Weights of a small GPT-style language model, trained from scratch on English Wikipedia.
Size: 9 layers, width 160, 2 heads of 64 (1 for keys and values), MLP 448 SwiGLU, vocabulary 818.
Architecture: RMSNorm before each block, rotary positions, untied embeddings.
Training: a variant of Adam for these matrices, 180M tokens.
Each number is 500 + 25 x the weight over the matrix's rms, rounded and kept within 0 to 999. Layers, rows and columns count from 0. Numbers have three digits each.

# gate: layer 6 MLP gate, 448x160, rms 0.0767, rows 232-351, columns 0-31
# up: layer 6 MLP up, 448x160, rms 0.0794, rows 232-351, columns 0-31
# down: layer 6 MLP down (transposed), 448x160, rms 0.078, rows 232-351, columns 0-31
gate232:541511535471510547486481518492487476505520542504507536482506469482481475521549463559554492464529
up232:527492509494498496511492501495541518489489490495461470477487477518445538483520514467493520487470
down232:480495478513502517449539473602485435496525506522497489448501448491508499474494475515529509505501
gate233:514505504521517535457489488499486500519488497491508513522455523482514522491510536536481538476471
up233:483513499494510486517511505470507523484488487484506457496526506476492460527501509472483480476535
down233:539511503496527494515520476615506510513501501517486512508488467522518484451472470506512502503470
gate234:502532499548471519451527489495522515484500501479541487500478502545522517498462520505506494490504
up234:522472501493523482480467477515531488517494448517484491499510481477492510507520511490514490498500
down234:502507472532503517497506510472500498483525480503534483447469499520503508482457480514499515462506
gate235:527537507494503512510483437498562513519536505489473486470502545505502497478503480498459478446504
up235:498513435501501483487496496504547533527540496510534450502516531482439439511516497469527511552501
down235:537484489489503493503485532529468531477462485515492489539530529531496510527466501529492533517504
gate236:484501535489540552551556479505518547472495491528438522468546518498523521456499486533473456512506
up236:509551445510539522529507547501501527507495510478508523497478556518512552502479530494507533486528
down236:498543488493511505527501462467485559502529477475509478512489476543460480500499511496551513513502
gate237:492493496496503455478510478510520479501551514472490518452475506520491530482504512490525505474517
up237:484483475495502497483527471481467500503518512493502476552505480466476518526534506461492430492469
down237:542519493537496515511481482518494504465478488466549541485526492502466469513478495535467455527504
gate238:507487456491476525517492487493490484505488484492464466517488532505497514485492482541483484515502
up238:486484468546509498527487503501516494490522521499485483491499527512444496495521493517500502473533
down238:492465486469507521497519524456510473469529488505529521428508484537520490500523522469494489521540
gate239:497483520477526503538535483510503536430511531518525497511516500507494487496457464496493526515505
up239:498495516535490492524503525489465497484490499520525516504466442519503496541520516515515500480516
down239:522532476488477489500473484437498506499509490467482473500516545503502502465473519526493497476476
gate240:503443478489464483470506502548529504481533499469494532463530472491494505498449500502545484466490
up240:538523432468515532513474496466509517503499479505515486508512484553462518462470489519496481509464
down240:519470484529543494502517514508517440527502510576480477552496506483446463475480503491497526448473
gate241:482513497474481529477446482533481531497516454537466464464491523525535514542479546493501521513501
up241:498493475493517528497506529495489507514497550499504460507495552501513493524484496495527490494506
down241:500507509482517467526525507484531526518509488520498523581534509516496525484499483488465511534530
gate242:529524485504517527494475558492500553506464533514508486483499522479492516481481494491503542477500
up242:440503518540488493480536486472501498471490500500466473491514517551543502482465486466462480514479
down242:501514464497549510522497524501508513489537484509459466461449486457491473524486473502446468482461
gate243:516539473535508495520480475525501500505462477549452482496442498460494480511496540454433514522543
up243:521490508490500519517521510475481468497512553523501521522469460532458484529514586512519496503508
down243:474503529556514502541483498437463533465487468511537545476538450523506529477514483477524473492491
gate244:511525515483557453528478529560537541526489489492527491459472443524474465520491499516513492470515
up244:493470551498555522470495504533478505453446488497520526512527467527515493448488501517479499488519
down244:491521456484520431491535492553507511507567508499507550563491492458473521537498515464513519498508
gate245:528528506503465471489502475550424479511460546488469474496503543537469474506495543485527509487486
up245:458447450529482487455541499478503516510497521548481446498476518522542539462501503485507512475470
down245:495492477472464520469492467596468470543523497477457500501501561517522493490520530547501489461516
gate246:512495491472474530448484492507482492546487496477475460482476479491523522490499458502514535547504
up246:508535464506509529474540559501524466486489471544467545523483484545457499438474486477452517472495
down246:502486483467498489485499485479517476476517495513492479438545467492502480491500502488502549481496
gate247:507521508507453502482473476553534533510515482530511488476475511487496461481437453521532555557496
up247:460494521522531505493487508513484463473505484547494516487506511505457541473478493483481535488509
down247:503431490525515528511473521482524433493454518497504492499510517492550498519495543513494493450512
gate248:487527494472447480514515515510473455445492513489510527478532505527495515510528493520508479496457
up248:487493514489480482544448490481507510548533532520478457486490514534468532503506471493503486524525
down248:469493512540493505498475481524521506525450467496468497528490514522507489541503501506524517492520
gate249:515526463522477513508514506535500490451529482538508490496484508488500538481516473474499492514499
up249:517504466527520528494541523478505490521460489542526491492503527512539491490505498540512500497490
down249:492488519486514485517511516499480482509514475492495448507467493516488461480470459508472517521485
gate250:493509497506473498486503504518503470507487491460501530485451514509511503531476505453462498469463
up250:472478551481484518458484515493475445500496490533482499546517502507511489532461511511508491534487
down250:454492486485480504447532510509461505495522518519458536477519477500468504481503504492501520470453
gate251:458540480451508451540495534556447524478501514466493496494488512519508499467472483511526535487510
up251:466507489544529520494435481513491481504544455517505462466487475448456512483462534536530527491513
down251:534497461512520469499546504493509505515459482470503527540507543500477456505527510532468466504471
gate252:485494486516514489492549531510471504502482556529446510510506537507494462512536526461419512478528
up252:503553490490496486515534515512502483484449471524498492504546510455505430480504493495499502505526
down252:531501482518485452470516482488504578494520495499514505500502507547480538538491526477496499479497
gate253:518550543495476466499521503554523470481538520517541517501482496533514496489471448514495479496527
up253:490538469487477508549532529487502490504440496495511449494433481469484505504495496473472534517521
down253:502489502557524546465544494502486500448505506496481485400491453569525479457551527515529531507438
gate254:473510501503447468486506532507479485449569512545520523502564483480482491490498484536494480513492
up254:493507512484510508508472481503506511501531469502473496475507493515519515529498490517520482489484
down254:474501518534467546507526489541502488515489517524550483559442490508470525477505500498438497488492
gate255:523530478459528482462532519540518479510474522482479493473478477494490475455520499453439496487527
up255:478478509487492476468460500517514508528526460492436477516500529506488508475516562540493495455528
down255:473489469489525527497490512425508518503524493525507531556487497463540493534512475511492511448518
gate256:470510500464454475507488494532488500516513516510516502485503498482487483531518479542447513465492
up256:527506461500480535488465524523506475503511537495500496478524468481520511461532521570530479534487
down256:512487461499536531501508521456495475517495455538550480544492465507487513524512487482509527513514
gate257:491535472540510501495508505525489519495507505528513511493505473480530526515494530516539476493521
up257:500528552509522538482454491500567496462506491529532454498533475486513463502486497552473529507486
down257:491487495492501475509512530464471514472513525507505524540497437520484500524498440496482516501498
gate258:515503490495498518439484489484481503482488517536506494498461503519526512528499516494520490513512
up258:473516462539499483492537498493433512493511510511521534484479515506519509539522494489488555468536
down258:542487555480488503484497483520543516498494488498486492454514513513498505502498488512528462515472
gate259:514501501516498481491513503481514470492473467522513495477494482488485464512523514516462545507512
up259:531503494486502496483485486527485502498565458493482435508503475525481553509515483500470505494492
down259:513494488541519531473487525502533456517506505534481483453521475469472489486535499534530514491497
gate260:549523544453511465444493498503511514508497489433509531495525474520486478495487507548520553514505
up260:487496471537502540568507452481482517512536513496527464518514490473471494514499508513492518498479
down260:530535515525478481514500487585513482496530519485436541387513462539464523476478540470534504471545
gate261:562517466530482497465508483504476481479473488469484500490498507486498475522430516520488485479488
up261:491500501501506492486474469521511478500491542497453520513470470481562487539520457497500467520467
down261:495467524530493522473504509536519483542534484516464554531498501477495507487434521483509488475534
gate262:547519504495515452508488511488511478496469490469492486479519521512511524520449496536520489544520
up262:520489489459474452503531499481523464509511475503472482515504509520513493494479478518533516504485
down262:516509488522484523556517494497489495511536473457518495568538496501510460476492514492491517432480
gate263:503504505531475510529532516499524489472473510520490471520493506494513507499472453488506486487479
up263:507509512497453497526520503481517524498484503486485477481442527495532480517491480508506490513504
down263:515487498509513492479477512498481482487487525515552479476513502489490517496512503487538491474451
gate264:565458536505498514490519526520499465549496486546469517493491498480461509506504511528506526503500
up264:457518528499495514492488490508512499486530559477524534499476550509485495434479525474503504505474
down264:507529504520508446486526478519483547478488485518528517478475447510531467498513495480496483511532
gate265:454464473530488499502496498517439516452503550482509481492504555519522491499497510464504508518486
up265:508492472507519529493439519480513502511517495478474520497532516523498488510481510473445519492517
down265:530479536542475507429540517453491517498471489563515514437508529499505496515543504478483526505487
gate266:471486467481498507518515484466497522445505500530466473467507492492507478502456448504540488536469
up266:495508483540504498532469514490508491478499505487486492541480537457515522528502499513491544486507
down266:489463505486471493473516517549459472527494482496505481516506448522539491475497499510535445471487
gate267:503503476508527515513483507499506500565502493528519433499495509458476515518489522495516480527506
up267:532476546515516509508491507503516508496491438499475499503510507503539491489521452517464446513501
down267:483502445519522510518500502573537462498536499540467520460481448507527509481528525470506499476533
gate268:471518501521527477470445487518523469467502488496452489499499483497532529488476468506488538478542
up268:516459504541479468499489497514545496515510488538509498518447520482470448477482435475535492545489
down268:539505497489469485513503480530527523482476492538468534395497511463485530520515517515524489509523
gate269:480501463442467518486484497462463498471500532519457480507498477487490505512490494520495530505489
up269:455502520502540493475536489496508505513517508490509546540531496500518489490489495473418449530489
down269:523502486508511503501453480541496499522524515504516529454496537512462501520526478495531515511496
gate270:516555536489488530543477482499511534527491478469510483473519466508499516513491536506500515537507
up270:472487542524532484510489525537532531483503528486506539478529508500534494484517446469499489538484
down270:511506513502516575529467507484519549496524481494475472439507527507537505498521525505547499510531
gate271:488517535483501502466471523503546529553516522493494520472485484492447488493446514537476522488500
up271:543524506446474530497498499525495515430549508489500534506479476452494543485496465526488487479509
down271:473472510497484480456505451511545476512506513518483487474527507513473502482480471485515436480473
gate272:491499534457525485477447494498539472517514508469558496400503458519519486478481493492534508526493
up272:473492503545474518511550491483553476490487501568467511493476518525513496537509513564493515484458
down272:503487496527513498430493512486492479542524508526522529461507527543510532525474477530474508482520
gate273:478539465461499450471462446497450517502551495485500548488503476480511475484491451463468523477475
up273:454477517519471481479503517507506500490502481495514504525476516539491514490494528481476501523456
down273:515525476534489524498485525510505503505544469447464501408516510493493518504545509501515521504518
gate274:502499486446497468505498513532476479517538485470486496482460478488504504494485504492500498500516
up274:470491531505467497523542521496505518502492493474519511481476487502490512546521506476484533425530
down274:465503534552498480459505525540516455511479534489498491561488486519469462498482491485509504509499
gate275:504509488537498476532556499476501488486504497495514512512431560482504502507520432519504524540520
up275:531482456538527490515466503533492459489517548491482532511518491479508464509503487500535460479496
down275:508500514485515493479525508552434533536518488555490485500453470490539489492487503492464466428516
gate276:519515547505488467497465503544529507484498533533517530499487503512491514528452511543527503458565
up276:485488470493449511460525501493514502511525494494500492505510524494521504489500441483460512510489
down276:507512523502482482486484458483494484511483480494465470414484486528473521495487525471487484498539
gate277:505564496490527535529507477553467469489508547466479553484500444534568502500463440482520475486514
up277:461502491493484542536520497517527515514538507513532491520492509473527541487485485497487505511453
down277:528523505517462501517495547490526532464497487496523515532473539463433524538489540535523547520551
gate278:525522454500497497464487512536494451532509471457491496481509509561487486463489547452448518481548
up278:523508496506485463501479512496491526466487465498511508508462499462524451483499505518502506513554
down278:505506483524522527549507503487496521509500514467509488536532522501527483543514538515544483503531
gate279:467523532556509482532468476476500513521470483498484509465487518536476550461479543494514561510531
up279:456504494457491532534515476469553517501530530509485497529490458520515494516468475504448490480500
down279:516474485521496505529525506444501530535479508506505539555530494466513457538545498527512491462529
gate280:548507530445518482476497450513523531545524475510469511450507529496510496481453523529514458523497
up280:570507500475489500534507562546486509498489471528480477513518497506489486540521477550504487512497
down280:472462495501510525482476531537471538487503512530503498547476471487557493534480517466521520505501
gate281:547487507508515485488493530516513564546491483467469512479519446483480487521473502486487513542518
up281:462523493495464506485456472526488512523507515513468471515533525498522507504476532466485504498506
down281:473491466490494504464486496540493508499507507479499478458516471488531535456478513501465511480503
gate282:488522529564516485494532508535507516480502525521550506478494522492509528420545483508485524510515
up282:518519454458520538451492499508486487504516472496493484475526496508494485516510513472556490523521
down282:511469561524475500424533506508522542512492488492552482484454535516506528460527487502490550490541
gate283:506525468512527459476473498507502466551508510512448528475461574491488516495484525483518511498553
up283:480520477504461530466462528501497499529482533528490440508465480479489510508498496503481454506475
down283:555515492470464536488466466520511522474505502493489453424480475477513526519441487510509522500507
gate284:548537477477505513551537527512463470489488486479457509494523506500449521526493494491552499501501
up284:515504507529485480535495520521507491511519456442437448497511481517486500515520456491525528506538
down284:491496538428527482441519483493474473491500464500468487550485483496531504477508476489521534538447
gate285:514519511549493502499506468498517441538510487482467491477510525492472516506500499495479487505457
up285:462489454465525537522541534499556529494517491533515474484475530492496537530483469496446485456497
down285:484525550502474536523496469528516522463474511476491510515519514520525468531502514471493515518480
gate286:516477511471497495478462480520511507457447504499469516475461502539470510539525458505500519521511
up286:579515495476495496502516481503489509461493501490487551472545497507478522489526523476513560506545
down286:496517525445447503530542510476512506549512477471481473580540507544440500550458503481524499524483
gate287:513504460510484523554463522491523499526502467526511457485486576506495502560497457516495508523545
up287:482497525487491495484504491483523501498499515453469571500501507518526516486482545484518516488513
down287:494513472504513508504493540517497475528499499491496442521490481472507469504508501532479472494541
gate288:517540498489518493498465476518525503490467505500496505467504538467458478478498491500484537532491
up288:484504517529539527463498475534495493529526512509517474517452470526469483547523502481471443499472
down288:540534508525500553465487469580517494512528509500452467476491482501471513547529538464532478537505
gate289:509524478490534479482508484519501492529481488481505489484500499517519458498517527518444502523466
up289:537506473510487524480490516501489518475481543541502471504462453483528504500477498500476429479487
down289:480518486450515470460515546514465501471504482549467511525482433502516444450531508493486520468522
gate290:488489464456521492460535526506541454502472455505483503493542481489490506528467522486515496464538
up290:546509509493486486497508491490493477539560520524532493486524481487512517502500496455499516495525
down290:482475489519512525508566491523531528493445489471520480483489501533497497477516533514498499518504
gate291:504513506508528494549501522489496515480541451509496452510457519499515526532462486538486504503466
up291:484484516525466497550490496488492478457459465514509532513515514494504451530525471504507510517461
down291:517485448460475487534535470464511507514480528502491462540479488497467488468468480499515503551505
gate292:507533508499479516482498487536490508518442511485481477471498500522514509505502491499496466500490
up292:509503483488505513470475496504483490490521450516506499459492443523472493492575458527499507536484
down292:483485498510514522490511518505466504509498539529536517521513507519541512522512484517485528497532
gate293:505555541497481535502488520512515516544504502512479479456468509481522537499454502505473506485495
up293:527506470523462485473513512510480497469496530462505458496506486481529450535503477445504490528472
down293:522522503507474500498511464489506513423498501507529513437490485525506505499461498511525535497521
gate294:494528524481490451485521509515503501514473518465532517485497504494454538503504525531451516543554
up294:481524517469519504533490490540506547455464528523518482501528566471493461471493501489476494473459
down294:479510480501520479495480509512522496554495469532523502454483528544490550478467504482492477467465
gate295:475506513549534511486483510496472525488493504524512481469490541473518501501516483479491491508475
up295:490484478478521519473486477515501504461524499514481487489504501518507517481492526501495510459486
down295:507526517461496461526510440507464496526490479494493489507501499474502494518508516510544482519490
gate296:508528501506485496481491476502527533462553469465507483499514505488516533471527477529519469504494
up296:482497510455530438496526500502533474509520494495491474476489481527499481503507514509512472509520
down296:486507501545523496508511530485482521512458507518502501488478528513506456492513469465455464496427
gate297:472501465488514506463434517538518490513495483465514511487490525492459469513475469491510535511526
up297:472482497502518469492486526522463470521458511480499543489497528511506496485475489499476507471489
down297:497497509513478532492475522449506505489515494556462544544507506505541552473469475494469458570507
gate298:482481507500499502507489491483500485492480507477538468534507497490526483521556540534525509481496
up298:497526480467514472529535485470532506522512480533513472498427521498487515501516462503506476505518
down298:499499519537494529499490533530492492489503479485505531407522471500478476517442498532519507504449
gate299:511491509504470485524532535523515483487510525510527487460505501497443493519515504517449520481481
up299:481479497486523474491512482494464520522481488457484592487470506483514453564516516510456473519521
down299:496494519525475505483515493515498519483514511482507456519507485465498499493476517511474501446519
gate300:513517506511510524491491543472553519504425500525485535486461518470501532452515497462437522477503
up300:537520468498473515508502506472510523519510474495512469515489525474559489463505467458472519503515
down300:508502509484501549493487475462486510578487483478469511614488513511491511478528513515502485510490
gate301:481504452517534470509538577502502455488492518518498525479494497514477497508467526499482500470535
up301:532502493516496492484476500549566499452531521533479540474509522487490493477513468502492494465523
down301:485503512497480499528463522421493473472478503494465547555511460473506488508513509499495519418516
gate302:500501513452497491486482469495441532510541462503526504510499480506539457535514552498541494511496
up302:489514507514480515474487508499552508537515481475559515523510543498485458527484542459465500515492
down302:486509496487502512500516440511489512484512469491505493424518492543530489534492471475562451481502
gate303:512506518481514483452472457494497491533538516454469507495465478490519540473450515490523538527495
up303:429519519515498531522500478489504548530552476469520469498503500477507500502515470519545480498540
down303:503505522528492458488507556469520473515485532489499519542507487516483490543545529486505547555501
gate304:520535519492537479502488506516522469478542477493526455487471546439503510510495486548505485508515
up304:517519492501499492490533480508499502534485490529499509480512540506481426470510511498440504512501
down304:513503490514517509504469475454511511528540467498486501442491492511473480477488493502494468519442
gate305:536513473543494486484480489528503508514506494499460505464466510464482476469481471525471518531483
up305:486479526546495489486509528533529502479517487449525479481513497505469474502478485499498497520555
down305:535511485493480519494498480483467492500486508497532475495516507479525492461525527537546434507499
gate306:496525501487512510475480491535469526480558484533493485497489518469552500494479502499485489492504
up306:489455503477506474499525543487513474505467488509509490511520472512514488492519479528515464504495
down306:538490499508488502511552485557451469483507468462490493385553522475449519511463510526487518483541
gate307:517500502442505499509472498513464533507515499490481530499500508511548484469546507469474533543473
up307:455522466493532488491518490509546472468484546491514494506500486478487501508506521487498529536498
down307:524515471485471470536508496511487492518483505516458525401498496545521489520487529488469459491490
gate308:437563508510516487539510500520477534491540518512488476467505532525511492515484469483519523531463
up308:515468482475496497514512494536535495509516487480484484486483470498515467493523524502514488495496
down308:449513504517494560499503497498476528478465506478532502532490513489452499508499492533529526528519
gate309:506530481522527526503468497501493546534495512486465496462520472503506501509442539535508512520496
up309:530476503538493485498517535483491483524485503485539475529497501541507512524456505534505510545510
down309:509495468458496489509483506536516506523494533471482462507470500462506503488541502474511507511459
gate310:515502529490497496506502479482482490461529552493527502501520563495508464487500473564484496458497
up310:513485508523495509536472449518496533472483523529499518474517500516517543499496493514484505469477
down310:530509492484519507501541529497488480541520468464497514534505482481492521482462505508487516456491
gate311:515495506518445493513527531508523428485474520487468467484506493519475499528505495503475476503504
up311:497506535497460512489484527471501501470513490530466497501490506473486522453460468524485459465487
down311:482505469498477490483504467534508516512516485480482492567497506506550484505521527455488502514480
gate312:557487449503514506494518510532531504531513489498457493493532498459505529537486443514448459513514
up312:482526496504462474498498498490517495562537489429461501509489475539501536467462518500518498527497
down312:511497517478528479516489525474485490483451498500551510473523502516487525490494527482475524455491
gate313:457510519483507488488527450516522480518487580453516523475531535486517520498496483523465523481469
up313:500506562477500502490484522504479468497470492489468516518457516482521498528488510509510526541515
down313:523509522458489469491493475535464468520483489542481493474525517525468514507510515466480471526483
gate314:512498511512497497506503511496510492544470493518479516478493489507489513536528529522507523488537
up314:510541486460501497500489502535453523470545485480540509466541490480475473532442508475509504494505
down314:530501499517481517472511529491475497525468437494527487409489480475491550530477502488495500453502
gate315:525548488466444507556506506500510517519524485512451473479442500493466534469482487503474512475566
up315:476483528456484503519527514506452486502531521478514536497490460500502490514536527468519514486481
down315:477520449466509500494520496533525480557543467479496497466484513476506488486505510499499439496512
gate316:510526503515485489508505484494486497513458529489495494504483481503487532518509541494511508470527
up316:482489473457500473504527535483471511506513493505511485536502526522498481505503504468454484481490
down316:504495482478503489509498535475489511496505479506500497524499478505501510494499486508504519556498
gate317:488520495480479474486470456512508516481550524508504525508514494462461486549521527524487474498526
up317:518493522478527536489475493531535476557499509503469506509459587530537451487464483507524512506492
down317:539519502459499450498455538458497514508494547478467470448522507506514506492506515494469500496510
gate318:538502535532479477489499501518506494486508516454503533474487514548545507497506519505494549497477
up318:513489487509499497510505496503478527467484495493499480487526539513504477531529507508509520542524
down318:472482468491482512483505526522482522488467502530473477525439496489528438465509470512505523513515
gate319:494477465535508503486528472506541508551478504485466504459535517474485516528511512502521512501545
up319:448472502500543557487483511508549479540444487523481545526523510515494479480487538531508502473487
down319:489506520474479516508475491518464496524524508514528479566528485442526491429463490520502477489512
gate320:482504512496476521499437452503511475508513541491485487429517518530453501529483485488504461491516
up320:500452502531534487483463446505534474467523473459492496469563530502519463532550530533489511480488
down320:460464508508469487533464529491521522478490515467509498576503480510528503538481502539498531537504
gate321:482538510516536496496509524506499472501477490534499534532505509529474516480500460497521518518503
up321:480526547499499489543476499476508510463471488461515493501542523559482473520514494514523504484500
down321:476501490520470530529514483473540476482515472525507488565518491493525484480471522511486532511508
gate322:498475485495522489483423491504506533509503495518513480499467506521478486498460513471497525522491
up322:538513531501500496471473499522479522466506509456494469489477502469474496496480433477537478476479
down322:474494443512511543478453535518517502485497512523504513508469523505538516500484462490493489518482
gate323:529525482536512493477505538544508505518499475473505461449470502459526499477520509507524523469484
up323:534532537502502532516509500517490498470449495495522502491466462505466520493518499475496566508466
down323:469452514482509474512558467493439527497527526514476476483492531497476518513518496508482491510479
gate324:489527506505472505498465458492491495465510495518509511521513513511470496505508504480485476478475
up324:480432481511526473467492507469525498505448535478471501520490519498483481484506499519527511548482
down324:540517531502484514510527523548494522485538491489503489436498525484549503508469477491527515512432
gate325:483548497493474492540494502485481484508447555510475534492539514505489495479507495512480470507501
up325:455500483505545520478547529523512491487502527504541492498518516543532501491447494482514500501456
down325:516491542492490513540482470502503494477503516493482492471466510475456477496513488518497515483515
gate326:494530531523521475495474529521526470495528499499470516500495538496547535501506461505514504465498
up326:524492531526528504515495499483488462465517477509532522494472528488504483517532467459547463510472
down326:467510484530471476505521495567506495483479502528498506448485544485491488494483472469473458483496
gate327:470540452486495492500514457558479539506493502523537493457494509511518479510471450485517464501504
up327:506529464515497474538557526491499460456455526503501487528526440516542472490433501493516478420483
down327:520509471456510542424512490503511509481491519516479561562512487489515495484503491504516546512525
gate328:519478523500519510492543466493538500514503476495491492495531512489500475486524501483506506532496
up328:484496449494465467538510524494470517461494546505494512520476502527543513474518496501487524479474
down328:498499494496481531510524484534527459512508505484475516503517490521484509501485522519514488475513
gate329:487551503560510472480509506520515490476575478516497528497501519502521445526465472520526470544522
up329:453485511539486503506525558502511483506464479525483477501471501531503491489523522477518519412493
down329:531531500515461489522457440476493515478485490513474490476518553475501445507505545514483493500498
gate330:475542452462509491505554520502472468458532481473505524516540490493505490450474489504507512516486
up330:477504513520522499499466502495469481510500510477527458502517504512463564525540469466504503519498
down330:489529471535513548463508465473466526532494479536457494482489510471519478481468444500473477478516
gate331:497557503499469501491537523516494484528455506482534541488476461533532517494503499552438484488482
up331:550548507503522504465507528484522499503514473552512498493515494499486493490521531487482483472547
down331:496496516524484469496432496517503514490529482501497524499518485466502529468481506508489496506481
gate332:519544522523474495480507542547517480544502487491445466467506455504467496470509513502489499446522
up332:488494559478458504543505526495493528529500482478511514505505525482514500511510498491571430502505
down332:490503508554454512484534488484543521498450484526471497512522502481534509486514483489486493511452
gate333:525529514508541512568548520476484503528509510541440496482520458539511526527516489528523502467496
up333:462504482503485524493491498489552491510513531491475496487496519497479498499462470510525488512491
down333:531513507494471479505492513531489486529505481520535500518492508503545473491513509511477502521492
gate334:476532497532534499547492509507457534501535480474494492479488491518480487529463541508515520472501
up334:489503510513553483542456489512537471519497469499465483498513445536562490547508544494510539493494
down334:512483531487495539477494467446471463485529499576522505511523566475587488524502485471493488490500
gate335:496510510508523501492492500476529531527503501471498521496508484445507466478510493559514480487536
up335:527504496499485501454453480490494513479493471504518478495503521540529507517497515511483520549519
down335:488517490495480509518533495420514495527527504503479529494521468507483494477495506532496497505504
gate336:507580535500492486547506507511487523521512528478481504463508503514512540518505506505498493485465
up336:463474489498449522497479490470507543482515534519491492528470505519518532520496488504503462507438
down336:491499470548502484490529463549497493511519500510521487495540558494522491490500464467478509509569
gate337:521506537484507482480482433496487511491529502479501528465458486503495479476513488509528545495501
up337:474523522506508509496518525446483528451491547507514510501478489531535474503418511514464510478491
down337:466455513535448457482516523511451494506528527522438464514547487505505500495478494490514482514491
gate338:459529450540513517523501519559462482513464528487481496445444496475480499518505522479507491488543
up338:515523503505539532520481533481517493482484507478545494501524475489493479549446472544492462493481
down338:492503479506507482505500499528456510505535512500494536487535496536524528493509519499463436489468
gate339:475538526541511508507522491470492505471475512494468494462524480528459496520510515517528511525511
up339:512491510483547493515489499486496508484468542476491494497538512497535483495482486481494502534471
down339:516502485506499496490497495435475530488476522565516534544520466502494511509495482491491491517500
gate340:461543461522475489504508459507432524514512512525505517490471498535482494511526499502502525501492
up340:524488518483533466452514433489507480477488508484520510503533506505510528451473473496502503539524
down340:500482484473543485475486493563495531508534517487492477425505544491492515462542488448525432501491
gate341:511520507459523492511538510524491477525484520477471487466477545531445498486484493484519468526484
up341:516474465494504502516527529479477488508495512519509438508522534538531479464512495490488540549510
down341:486491494544492500450532521470521510497505515473515467476508494508512500488518493493503474531495
gate342:544516544496500516489461452496514520471503474462509502467507461455466492510483469510496526488529
up342:531507437548470465472477507500519494482505487483495501461479535504449499518489522482513542497528
down342:491481517498488521465488533550537462511503491451508451462495458495428496484526525546517534535498
gate343:523515472456515481473509487544515515495500477478506521511515494515536514530487456489495471467520
up343:575498490534527504513516492489527465509460499516528452542496494519456509554489557468530485501491
down343:490510489499470521522547499440450505501520515470480490406518557518498490478486494517519485495500
gate344:494492515491485512535462506533457530521486549488492517484530504504495524563496501507503513495524
up344:517507500495467497499516505481489476500513509522528488500502506501448499518513513559514540534539
down344:489510520489505491453487508477505534529505478511552520516509491557446506523477463504509508491504
gate345:518503459478514468524510503484474497486532545495480457498484540480481497523516484506479507505537
up345:536508485489548502473502536520488543465518483541531503487511472473508488483491528434556485497502
down345:484498498500439492521489495505464522522511503555528472453479514463514540514489483487510457501487
gate346:509518478531501500513488506481523521486508528453444525487515475515487537476516452472517483478489
up346:480488505439508521513477488533485506549488488444467511517562512502489497454512503451556527498502
down346:515518511503470495513511491466541496476462520476508521494511511517516505499464493524504515527499
gate347:542540494512472528508510479534501520521490517487441491463476528484487448503498516519508511510484
up347:480432505518566503502509475537529514479440496532521524504536514475535494525492482500455496503515
down347:501472494529515485474505490496500503475520502451479520518501494499564498552483504549524518506528
gate348:511530541513446507500503455496467508517513492533495488461509491471466463553449507498504490488530
up348:504488505502540507520491500522483498484578529523503544516540511494495504530467540520492526492487
down348:513510499522481487490504521497491495492486510529520515518498537521489486519505516527516508550505
gate349:444525481477531515539517456490531527476489472467484503462519513521475539489518514514483540511549
up349:517523490474482474525535527535528469523469470468581450474445486455488458462487482550514504506532
down349:479498500457508498552457487535509516483464480465514438500466491517479494557475510504477476514492
gate350:512519448524524499497505522505462506508511527525503476475510515505531512506475547473466473458507
up350:524542510493479549494478504485484459470497468523525485501462494450499488510503501508545490515477
down350:473501437504549497519528517438496538515523546481491537527529535532481506493494469482495490450500
gate351:512495515484454470519436531538474526541552474482500466494507496494487536505480512497525532493440
up351:516520503507499477530521527497526510468507514473503559518503493505495480532502478496474495539505
down351:488482549459558508460493504516528486485512464514499465505494475539525493493485470502471493462512